Weights of a small GPT-style language model, trained from scratch on English Wikipedia: vocabulary 8192.
Each number is 128 + 24 x the weight over its row's rms, rounded and kept within 0 to 255. Layers, rows and columns count from 0. Numbers have three digits each. The size before them is the row's rms in percent of the matrix's.

# gate: layer 3 MLP gate, 512x192, rms 0.125, rows 475-511, columns 0-95
# up: layer 3 MLP up, 512x192, rms 0.126, rows 475-511, columns 0-95
# down: layer 3 MLP down (transposed), 512x192, rms 0.116, rows 475-511, columns 0-95
gate475 104:110152138127157122117125125142142081155119110115167130101130086148106101125107127129137138119160156096103140114141102139115141179083133148168107133126131131137130125092113131076132092132147093119085141161139120102122102108111120096128121110080168114176150100093144126125130097070105162083
up475 103:157108123146129129148111146135110121121113101096169098088170140144129112125139122148137141108107184128093129122153148090121150136134149119103138118100131107135143131132153130124147112136107131082115131176156135111124099085124156092151112136157137119131132080152130146120149161133158163090
down475 092:124141120117118123128118079064085136154146130132116141114122178119109140112127138090061125096151127127166095126089135137134111097155078140146159111113187109105089138143134134167129140137175126168166106076090118128149152150113114176124136145125102108107117138113145111154119099168124125149
gate476 099:109105122150102160136126133088159104131120106146099135178118111117147110147096112125146097110174128124111119139128115132128160175129131145097131121080167134151078095130168145137124121094160110134129119141171127133104123168155119139102101116133147154156101106146125144116100078145171121174
up476 097:138127143106132124127108132136119087117120134139120102086116153140115132104149135108107126119122115146126154139113149121165123095120107122132121127085097127128183129105133134115127135142113123128107101140105121131089153097073075153127172111124143087121142176120149113140127152106094114112
down476 106:148165137121166164102121140115133119120133090154160134105121116140158103123093136106072085098186118127123122135130126071121142140115104108103125092161145131139109117145134156154166157102149144135153087091139145116101126143114137128082115102183168145119105189104117156137135115125149152144
gate477 094:135131146131101171067107135163103111126148160108137094131088132107131115123134131144074110144159169138111118135118144081128162128091121128094097111128140131109089138113111159120121092141144127146090101155160064107150128122147148126125149140133123131143134159130097143159128106110086087118
up477 093:130117129146151123142087111133119142117130141096126218172142145104166076084121152121154125103105156102132154120114130124125122113130122139145129154114150097059113111117078132117138112126089119131108063134125132120082100128145169118102129141131111135124104160172114113128124120125152128126
down477 097:143118115097131181113103165181133137131153156123119104105122110119111147125147102068125161146111134155142135120077155104153159130166113135138137138169128100149086095127123128125142077146136075172108133113140138093135136150119135134154145101140163159144133117163122107136104116152106066157
gate478 098:137098128227143147128129127109145101092122144126116126077082149118175135099113126121136115138151146129111140179108088108141069102123169159116157149134087119145146138122166143143141142120155118137121149114145137124119140116157138115096097110116143169092144140065088154118145088104142115112
up478 101:145167155113107091150139141141119139148131090146167118105129156123121117133156143131124107129127152137092114106100133096163162147110133132122169130178178150145153115110102154150084109158135111145158142142129100137109139128148113133141107137160105078113116121174131108107156125137131135107
down478 097:098113177110156141059153154115117132151120108141080151127128067113142124101133134112133073118106138122135151130115138154129155163091125138144134146102112144141131134132154080153143118142105151155148124119176110141122116111131098137096124105054121155171087116115091113152067161128115116143
gate479 104:107139123120140127122130129154136124150111118143091119095124110151139185103112077114133115101105102131144139115109116135159169155132169201117123092140125120120107142119129166105168111149183107135157093150134132115122109103107190142135115145116165164126128140114099134135161114171107145056
up479 098:113142145131094171182118121122130142074109131130171128143175126143139150131109114134131102130116102138129156153149155136142157119077138172149111142117154067128137132126111119087113096129172171164151115154101136106141143113133126095126112146104100163127124121149078134094112119105109121082
down479 101:127141111129124122155100119110209152129122122151105142139152110133150135141151124118119132135150084154116184132097141117125150096169122114092129120116164077097122111121074136153127152134134128139165151105131119143140087123124136131177133141109097107139125120120129162104122161132109127096
gate480 106:143109167117126137142169119098100137148100171108136123139140121144094150111149105145124125150130121085152112138127120145092139098133116113153119114173118084127085141155109113083181134138166160118107139101145125157137162142130156091126157110148150132137179124116180149092115109146167118116
up480 103:138100080191164153167123112118130090131115091095112103087123111116105133153139131105170138146112113117182168151130093141109115114132163148126107119147116165118137144116132129138122111146129104115140101185115114120094128121122135123105134110138122143123125127135162128058142131102084153127
down480 111:169111133126088116100102098133139115138103143135117137140125161157140147119144151129133157148142117117123129123141141148103122149087166137146129128110151113135112142095152155126138112163159107151107144131139089132118152135120150120140116164145110162169111170156102203155101154103101117154
gate481 105:148120116151115137119109111119142141118144156078139157110141070131112169113152095130104089130091117110146124099122174141113126154125144103123119139165136098136124176076149159162136140146134151148151120127072111179114142120093149146131145083142111108125151140131127139132173139155151133126
up481 108:146104136102111118148116126120107076146165120182123124146124140126120120111148181141130161106178128140108107138123129138153143129150119154118100129114091145125134121158118100122119126094103117109107118135142110127136151129125131167135099163092123187108125151138113068120139122096157147148
down481 105:145090129120089141115173124097115131103116099136109110141139170103102121146130105104130127112151132111137074140112127112151099098132123103150157101138182132132106089103121118155121138134147133119097106122127124124139146160154151096158150132155146124161147080122109121149123113111139126087
gate482 105:100133091096136116139101120130174148155143102108169113120156149143108085130175182124153070115126099133151132133149119132107145123125158115138132069096174113114118137086136104162196098123129126114118111133176134111098172097124160134121122093132116122149145126153151122131159130121108143108
up482 101:145123140161140137116120125142121112130113112118119157146140168041150144162114119147118164139103120164128117113135115096136102126133117140131168139090133112129158101138132124121095136110107157085142130094126142105101132112121105111130122110129163131160126119105139131101113122124094165141
down482 105:139154157101117099130145150097124159098134140106105123103135141163136112178117118122145122116150119080118147189122157089054160141096119108200130118129118133165105145132154143089135127108147164152125128136097137131110106101153126141100129128124129161100101112128115144118163110143129114114
gate483 097:095119147155090130105125125134142101112128142115103123096179156122109137134150120153133096150124135151136122112125163132161170182107129154114129147154132103131126138108135184117091132103152167121120102103147117164102106132149163137172099126079113144136128135143118137131174125147147144131
up483 104:106156144131066097116118141134153122152144088092198111114091144097124176093137082132094149125166129160109094116120115111131098138130114125125119175133123160146155118144100130102112110179116140134098149137097075112114119157149131130110124169106154141179125152097130139129152164096125113146
down483 096:133086135101130166124167092144132106120077126147127098127111112131127094094125128139119093118129129105104132111153111087109109118127131131116142078099111105126080119112137135159147131097071125125089100112153157187111119095116145113113130133144138103128126150138181143140061118122116109165
gate484 098:112111119130174091159144105134144157127150092154093102098135102123116197126164152142150145108130169104144152163112138137149119161106119134152119120163150107149105130119155110144138146106159118140179112120106159124140118155115122125152088096126122126107156125129123050099118128144098142126
up484 100:135097107157148114145118105111122138131157134093156111184100134096115119130124112133105166159164073150103138136109175099104116108127102119148126115137154102175113178143132135060131119116134122097143076134118114127129124149127119108098151128159128152145143122147081123106133135080154138140
down484 098:121138149135147132135161140104159153135096152152114145085169127092148181116177108157137145133115094107143122124136135163124141148151158093123148105153124128156144098130102129099143086152100117131159141101120105138134143089121116164115132128135105094119152154107114115120123110171144109095
gate485 120:133122111095125134133126128166156118114107131155103119110120103135105127129127159155182138127133133210119134150112079124170133139122150129102166136128123162113119151167128142116157120136151106125140145119137157105122113128095098123104181164144161148147072099101119118101124132105113105169
up485 110:118123123120124091173115131136166100112103136143107119141145147127104081175127150115132131130152122190136134126142145098081124110130123140113119087114104144130140190147120129162165108159111137071165141187153103106159116121140121170099101142148142159128145136149087166090110112126165125105
down485 107:156121126130138103121154164157100128146121120137120146106117142084147127133154084131100165117133167114109076104105127133146125108140150108132127153092169150130128090134161138129097114142169128150157114132141126113080127124114142172110151135155123104123107131071088081146128100118123114152
gate486 112:106131134109089121131149142069161173156106144155115139144140125141129109146099099118143160105138149097103159141136140117081160169148130087147111146160125098152101142110177145064140143100163141170176145123104133119096158141155135132143109122138146123142138126126123164091160123134106120121
up486 111:152174115106109143163115118138116124096109122110137115124134137113156099138143118138121120108121156156130132077078152111161107088150098187146126087132087154132130132112140155172150141134102094117127102144077137107111102075146137188125131114098114100133134139131095121135096130115139133131
down486 111:135131174071131163127127125122111124119147146084108111127149121128117117120143084086098113150133158126104147121133163138070134142144084081125134135159155152122128142077131135112090133131136111148146141133125167110082098129076112122119156117151105108126128149114128150113088151111113109130
gate487 099:130144160179126114122098146124135126109163139091105143152125118096162126091137130103135134097146104174149152141109135129137171129141123102146116110111111130111139149144150117135189109090123128150095138135140195121152102127131118146121174105118097110140140140136172122104094130115130121161
up487 092:132171116157163128118105138146111134103134135117142158131149171064124196127151108095150124100143105110156111130119122110113153158132146158137112067098133137109159126126159106111159099095095156149149135120113113167115112114090116110121156115140103157186145117137160100125118156147141190120
down487 093:118140132100133154126153115132147116134123113173148121132103118163124127144116189122149157163105107124153113107130114139166106132161110143114119159109094127173122100129119136113085134145133127102127137136148119141140092116138126119146105142110130170079143091090114110095139165157133187146
gate488 102:132095131131125105112159093144134126119137158130171147134127138131139084110121084104087148134151165142100103152190169096162143135134138106106115130127092126150127163127174085138136150127139133114169108087147114081150151151135140132133160162149152123158128156145126134143145116148143136139
up488 105:129124128156113128149155101115097154143137094140083117165156107121133163146148119168154077111122106101137134104108141184112087141128106118159137108181127107106141104143125126137108144095140114151091143161137160158100156105109113129126095123127145131126128122136131134110146138123103123128
down488 106:141128106102115150123119157100126122091119086123145113133176109151100116146159101151170109121120116112106110132078135148070139144130131168177160117148168133102121109148079129079128111161136142134125118121109148133101100094162141169133126163140138106140133090132107130128107176146143133139
gate489 100:113159111136077109134087113137098122119115109131146145106085145113136131142154127144151136077144079142136145122154146153095106106154140140125119139105121078140089109124089101061091166184107126103137112117108114120150139097078142127171060103091123100065138126161128105132079128125129082160
up489 099:108100136146115094142119111144160121116118129136144170109176156101148130105103090108126148161166116173108142152155161126123107131164122139128105088139127087117107123177126123112095123149144154153144125152130092161108074124149127108091080092141127190151132144098118189135171147123151139150
down489 108:147111131082099120100090169141138148149119109132113087180165121098093125146092098132142123116077136137121110104141144101090123142162106130123136107135109142115116143110123091129132109137122149089130110113142094155088101135120116107116163182159160078135132158114133155134112110114145091135
gate490 097:094089152150127123121127122130122125145133120193088123136145131160120113112130139142127136195121070165089147121133106127156137116138105098091092117119127084151106134152128130113102114106097074132120078112153166079116164135069138059152124108130118140078153153090167115137100115154107094171
up490 097:129133113127123106147113110089114134144092128117174116156134129140129128147099139149060119127091081108162097143148109160127125154146168151110149109153162128117124113131154110163104137086143152137124153133100122123112115124177113143098148103163124123167081086132138122137098145141133168122
down490 092:128096153161100149143101142154113112142183143144068146137133160120098103138189128147107113151168130095129159152114107124104127107110119125135139138089121146124168128110109137100144124167138093128121097101153149108139122130082124127139095137122108161094162130091107141150160133115085114137
gate491 095:125123097123145162142123128156171115133138121137108109148093143136104150128124139159110148123148094110111153140120128146122137116086115170108146160130111103144117091110129164086180148124134116060123122147149114121199109103187130101140151113106109159116132095130133171154138122143142096150
up491 100:153100139150174158116095158157141109159117097155109150160136104133122182140126133147112149123119156105128154140172151111151154121114133117117134103128055136160095057146084150145142187169133135076133091143137121120145139150102094128151089144109131138111106149138132099084143107095103107139
down491 097:102115168123113113122132153110192105134133160097122159140165120148091109162126098102161135115120139116107136126163154103161129093135119109154090144173156092103151154109167167135093166156156130088129131109136128132089160131170142138127134100088131163111122127122121142174135140142085110131
gate492 111:133180149163112130125122132188110138127123117181127117081088120077130136137150121162112091154134115105126099155111130146121152123113145116126127149145147149122158130133135148124095125123109092130125097112142114134172106096155109123099155095139131103145119103113141131150158099139128150124
up492 105:156125116147154127143132127116126151110159158170108123160138184128123109126140088137132156132135107162083145175075102169134139127092184165141132159165137143114146144119202155127133070126123097120119115152120081166128136135123109149116129103144107111160113144180099119132151142110158103123
down492 107:118078087159125120146118130091132126124096134146105151154134141143112116115138130116172131130086132145150111097125146144126147135118114145095145131147171097124104134110106088095147092116135135107114130110085165163169087078150135061106143155091125113113155160156136162087110119138120113126
gate493 093:184143106115089149123152128152127137103098133117080095107064132129152138157095123169209175100107132140168165124113133133123127130103093137110108106166141146151136128125124140121107140101145106146126116127105125107146141101111124138156112115127176171119134118140071103149147133124155125113
up493 100:156145122150095137127157075135183109170116112125170106156130137112143144143093116073092077122131079110108177112151141176163115105159134113134093124103137127121107174126114104098087115121099113134172141111131137098100140133134145124126154146151124078070117087137134158130106172122141130152
down493 099:145123105135118140110123138164146101152108185117122111174144139108136134144101150163129137139112112123136160143097133072130090147116100114137136128131164133147152120105141138153116112177126096126169132154156136101126135131149125101122118165104171103136072138135120159186094103151098075135
gate494 099:095151063129160144115076120130087150139149139137168109132130168123083118115139138102154083140125131139135121070172162083125154122140128115164107137124138138127122131110118134111142161114073152091130101122105128115152131123122116158137144116109123116118100128137156102161156131125138111096
up494 099:111141205163123125155165163112112097105126114125111148174135127132175140176111130127136162122071108120130129139119102107129111140127142182097149099136120151156122173134132131127144140154130100126146147132129145140073085128094094149128131101129117152131120129086109140114150117132086147166
down494 103:112125111171138131140126106114123109107123116132098109147117094121154150083087163174115174102112184174090153140150129132133140149169122092108127120111114119151154125075148101122151155115103132176115133078136091133164149089135166123108079151128150124135135127150099120133112144126125114164
gate495 095:137116084093110194122124112118114151099106134148124131149118139096126132081159145101104142117145113135146130111137101190078166120117137159153110120165135173123134127130127114104159130116128143125101079122138107160150125153093112118124130138108155196166103198163119142076155143135143126112
up495 090:111116085129135159143114123140136152141079130110150103150128104136101132064146141111138139120125101125133157133158118124147144158134119099208168157137096158068097119111159096123172122142101135121129089107126103134131108140102167147173099135136091147129121173139122124128107157115153091122
down495 098:148110134167079147094121158107153152102113169152127111128115137119128142116176131135115136139093125157150136113093098135123141146105079124154122138103139103154120124100154143069096167115091106112136114132111093146123123097149132122084083093096123184139108147102136162104095138133121151119
gate496 107:128104146147135124121147116178086168126150107175105145068149122183106149139146136148117100116084128116141186162121091096150122124112164079142106120096124132117108128127164183120131117116093121104117135162102157160126160121169140143132115173158117150067111151168120147160129097147143121101
up496 106:137112167138097132140169135113092141126116073125091160147135108115133110170148091193117150084109095106152139141098109117151117110103139150166143100200144103140126109110120092147147125125138159176127121134085131143104115127116134138156122121161124084123102091173131160167123113115109137126
down496 112:148133130125114132144116127103086118128107150123100116148120122123119108145134153175095134128136128129147129137154106169122086165129098142127081136129147139145112115112083122118133114115089117119100085116127101134151166107098095126134153145148112137122135106127097081147162176131102104160
gate497 096:121126117126116180088100121097132109129102085148144115186081134117139183125124122190121150155133106134138150147142136076131123146112131136097124153160097109124138097144135105169107110124134117133165160103164152141137109136142133099109129092111136127106106113145105144129116107144110155144
up497 102:123129122120155158123135159109169135118139156110129091201135131142107109127125139105135142116145113170140118138148112125146150154137120121144103130136159112166125131140111144092117124114128111091146102093060095113139108157096102126182145124075124108108119100105109140075119149094165148153
down497 099:105101153108132124121099118136134132102134130097152174081150144120127132124107095121118108140105117066120164119116117164131128110132107129091143101125112111108134155151084132114178122152120130095113140128178170141127129151188153127110111179125119169140170121138151119143140093163136117117
gate498 103:136130114142078121139138137148111147149108127089114115128125102132117177181137118113101119100177090138133120132152130162101131137133140127116151141156106142105140155114169166091113171144164191157118126157142087081118117094092119157142136140131192102096103114142121122127107109123140148139
up498 102:107117132092140127133158162129124088097100126154108093132139103104102156109168106095111107135136145105126095167063121136136128068097153123122144131158153155132125067165132110133154128090106100109177153123126130126153123158119092141112167119143106163154137132155130122103162144120112116126
down498 105:139097137135153091125112095102130127110120172097151100112099114150104164129145121133134168135134138116098103134096133137141105112138152075167146151158094187132130126110152148148090162077104135102158142121151118158111124101134105127146139116121121129132143125085117128141114124151141121108
gate499 107:085159144063146086158145124168119116097108101141160121130131152146185158147155157168086129104111158100140153130177083131156145122145123115163121130113123143164142082143137076108128111139123116166142104153098090146151158140134200143135074127120135105145138131146090115107142119156106130110
up499 095:115127124189114156139114137122144120104093176128136103128077099149116102140056072128139149139187153170115115101106189132119091122095146113120116169128154111117165135128112154151139120147120137113136108130142139082069078140095107112142174126147142104100116160127182138148106122106156091154
down499 105:086178091129124145119130095148115082109104140135126149127176138153102131166124119184101159124139176137123135138135122149104148127159101075121133128130155134127139134168137127119162093149142148171144106110094121113118135112103146179136109079110123100110117088130129132109109114165131135134
gate500 104:107141121118133161115096158117136128127138125107132117132163112150142114134159131130134147124156119114119134119146158123107138117120097161119108156152103155173132130139124118170124149124144184124107180084132139119127153122169126117139156135111142123171053123111108135133123161158136134171
up500 105:162114136132056100153098084162145147103128118113115132118127091148141136129099157120139111159140137075179078089147160113093088133137154081112144125102159111130137166111096140094124166114107095118104069113098161099122113175117143132133158118174090118119193120144137110149144140099161113131
down500 099:088160146104152139150153087164070134133092119115132155140167141075148149158103120126143156141189134155131120151134129125163123120101120127151121167147111125128103142124105164132143163125143137142150168126103134139136126098130133122132132117113130158138107114118129127156139162094120142115
gate501 105:157134124130126084120128165140154159163140127106178166156124102149112124135132145113106138101177135100095163119117138116148139170133084146119111171107081158137110159160150166158116144112098137124165105119094096125103170088147113158141132092162133139151124108160111119116117165181150154098
up501 109:145096176108092112130167165092133126123132127136114160102135136131128086097139159074102151129123149097122137135129126159082144124154113146137152114146138126090137113159151126104127174135148097114150054111138154131099140124104124173106155090137078131132152099122093134083131130115130179130
down501 103:137146106164101118133091133145126113131110110125132128155131106119108150148101158181126100141110135083108140105124107124142139116153142069163136148057125121150140098144138143141113093116163128147146168122110104160141144099141131141112146141119123091152099118142179127127172120122112143155
gate502 106:122151109156060109131122116127133113110106120185105111104137146097137115114135166151114108151098122127080156144134138070133117147082166064166134125157132115122119074134108154123142087163139108121124189135102136147137109131102155103134121134131141120114112109143151126109143105126111143112
up502 103:096144128154085113119110142143163135130127117106129174132136128129136134154098114082133122135173151128128098118106109148139121079133081147109099171129111174123159126130130103137100119136151135083131161121145148148159114099139095129108179120089131157071123176095112148122148167110126140173
down502 109:159142154144096140124147096115076114124131098183132156113102155143101119062134130084166158103148140160161138130134153103125116143112105123109097152119125112165125162118119126117144124152122114137129097163106152118132136141129101113145141149162109166087131077162131131160148103123110156137
gate503 097:096123168134131139105170111158138090102152088132117105110062131113127139112085120124126191099155121067111133108103094130090140165089144132156159103117132128146107112150160124113125101121117149109138092174135131141133135143131129119118190137132129153127133121142152134151157126164106134122
up503 095:129066126123128090162104093115106137139118164144115139100187106094128120132203181123078114168110141161151127152130143148121079122142116126097117140104108103120144138110097110118140133143156095122112142129152127130128103129117103135159079108142105102126116123133108122125129155110118132147
down503 100:090137124152125101116184148077150152143109116129137092130116125109156145142100088135161090107142106181083165144108109127158089128051088086106121139140136108108105117173141162095124135170160133133133108136137143145100135155088100149127165098132128118131148107120126143125151144132082100127
gate504 098:137118164103113118145165121119104116096127114099136131106096113127145128151135118082136115130112148147101130158110126110110170152154089063114137153173128160157091098137136118107122121138120152135136108145153081182163137113094161114159112102104141146070162130141095092112113134120109138173
up504 102:149104145133145143137163114109129166089157158102118106119095133137119125145143129136159080137143118135106090166130160102148162129188102110109112136119166142139101101114082159140096089120118174143128141153165112164145106086119113146152106122153110156108155164131139101112122121094093120152
down504 103:119127116145095125090134116111131141173071121158138108099108135102117134128113084112138145097115124099173138083117122127109165101093127166147102132153134109131150160142127154149133102119125102088116134097112144112150142136094090087109140162112148111172135123096117108142139102160118135143
gate505 097:123166117084100126177153109149083150136183131078131115125162129127105143141112074126091074140123127101093127115059136145085123122104146128163125168135121143181147136140170125152106141123154128103164126119123166119136130127138160101173111123164132124142161097101141116133124097158140095082
up505 092:121124174093132130115167086119129158160139131099133172186137115161132104135101083094147152093123135153170106152146097108123092141124115132128105102160097158143125166177117095111087118098156108139096149130096115115158160152147133153109127147097114122128095102117103135085067138164083107140
down505 098:112182128076132119115135086145089120159194136119098147100140125112128157078168103150089092116111116113108133124143166134124142106101137172145160115113121135095120125109135106132097115115158117115102110156177153118128124123125158103167097143172135107133080141128142162127158116127106114122
gate506 101:182134156107108172101136128151137166149103114126135157120108180145117116087114102109109154137150129114088144122104110088134165146110150161131131107119128175114123132146141105177133152158130092134162113151125162118134119179131141146127137142139101131104152144120162146180132132126113118134
up506 105:087131100146147096104152146083107083102149087105175063083132109101146107123131118130123083129155134106118139080174115162135097115143119136167142130129128105127143124120090135115150121153136116131088128110124130088183127081111119109129127122102166055136148116081171116131137136141142138175
down506 110:166121138160161144133164118138124132142110113111181161126064155128138101136108151120127119139120105167126136101130155083152109117160112128111167117130150147117113132111135133110125130132094081141128123113138145113115165156118105114107133098113174120133124151162099099117090116112098125122
gate507 095:100141123140132132136150094121110174079124099113142148071084109150123107136151105172112098114111153116135106120135149079105133155149094163122132110117103125110124112130127164072134128122121097145171134185102128157147086139138129110127145092130131109123131117110154201105129101169147102149
up507 103:140112134111099129106110131119143089125125152136170126142189107133130123111101138071134149123086121121116148135167149145160146116149157119169122154091120153095163143145108144172163113126121166126127178173153149088130117149123118133128147109164113157162125157127150118136095137081121132110
down507 099:099109132116150138153158120131106145123108143074131122140136122146129141105114150134126093105094071124145127132103115143142169132114137130124130089147128122141137136156135102149105118107139133134110129063150114162066106122137167104088100110127157143128128128108100146143116138126103149147
gate508 096:110127099109127133165128168109129140080132164123106119099136130100138112149146129179137089130137138145110125116146141141104154106093072157115142113142131127089104130076122153076156117097152112100159078113128162160175128137139098153172052135096103122134100141132144129138134096107094127152
up508 098:100084144150168145152094091111134159095129104129092123131112164081090083142136126118176110087129141158133105128142148129083153161114099135103103147114086154105101133092098146108157140145136177126154116126131162150107124169147131186142133117091115113157117113134115138117166134126096121166
down508 103:098114158123178146136121124099141161148116165151138144173179112156137130140134173122154149124109131101189123157154139128127155133162132172148100142169117147095128131128134116107136122148096127106126159142165108111175090138120133074169163156122111133124130151120108115102152154131150130135
gate509 106:137110126137146101155141154122104104162143142163038140156082168082145093165162110130147118118157133127131137131146132105160147120137127120098094127148108113141157156120126157149145124101148124088113119117139115175120166085098083117109134114120109115094150148132100122143118128149143126154
up509 103:160083161184118144131158121087125137158135112133090131092182148124130181119122093148127147105163113109118124119148146104121106120168103151141130112151125116123133101129116139123112121130126145147140140114158150161101112106077185118107169152124138139111160113088125124122102088163090143172
down509 094:103100143164143136172143151096117144097156132122156107145130094113116123126137136081134088141088140157131128116159127103143138088122082116098135157124114130129112128108141086108108161091128138093137150122126127101139130087128057072098103106116140112144137141110150115121149105114076170108
gate510 094:168124154142137133134119079140157096113099126119133109130109091120104170132126129101114092166121159150117138138160112143119137118092077152127174133144111147121129097133151111111139104147115109140125139134163148063133145105122114158148178160141109122162155171119122123141089089155125095115
up510 098:137137118092114138117115095183088127150171119159096093051117105141124141111120150125073077102118131110177132112098116138146111119130081091144136167130129151105151082108117135129098110156108115106148128101125138146142094112112175109144160142171157113115132091110152134111137116089128130144
down510 099:098101132070118133119125137075145107094086130149136146119113136102131109126131135148153122130091130126088105135149101167089139144141122126141102128126139116100153139153111100113110118202153143116135131141111102123139154120163173143117109122083135100144159108118162141140132098121110137107
gate511 092:139162140132119128119147098125140102172150115175076118123110142110124149093122106066104135183171135135102150174118128119128170119145099142126078103094119188163127159167090099173114121095107103134117140104131152129150121140119149131149125112143115170123094142110106165100151123096113092136
up511 098:146120126141107160164103140153137117080101108075158139138170072153145119169126148176153088138099094122096099124166151089141134149114145107148131172152146109103073113125166121115145097156111122131131150143100124146114113130184116094113156152144136086125132136121159130134172099126102205102
down511 102:061162126084109118133118152168106131137128116095112131105165127139097131063146107164127128145123113117126115137146108135122110125168103133118129119100120127061137155186102095137098122106099109128118117115105125093110125148133171172130136086144113187107105132142113143114089126160147131123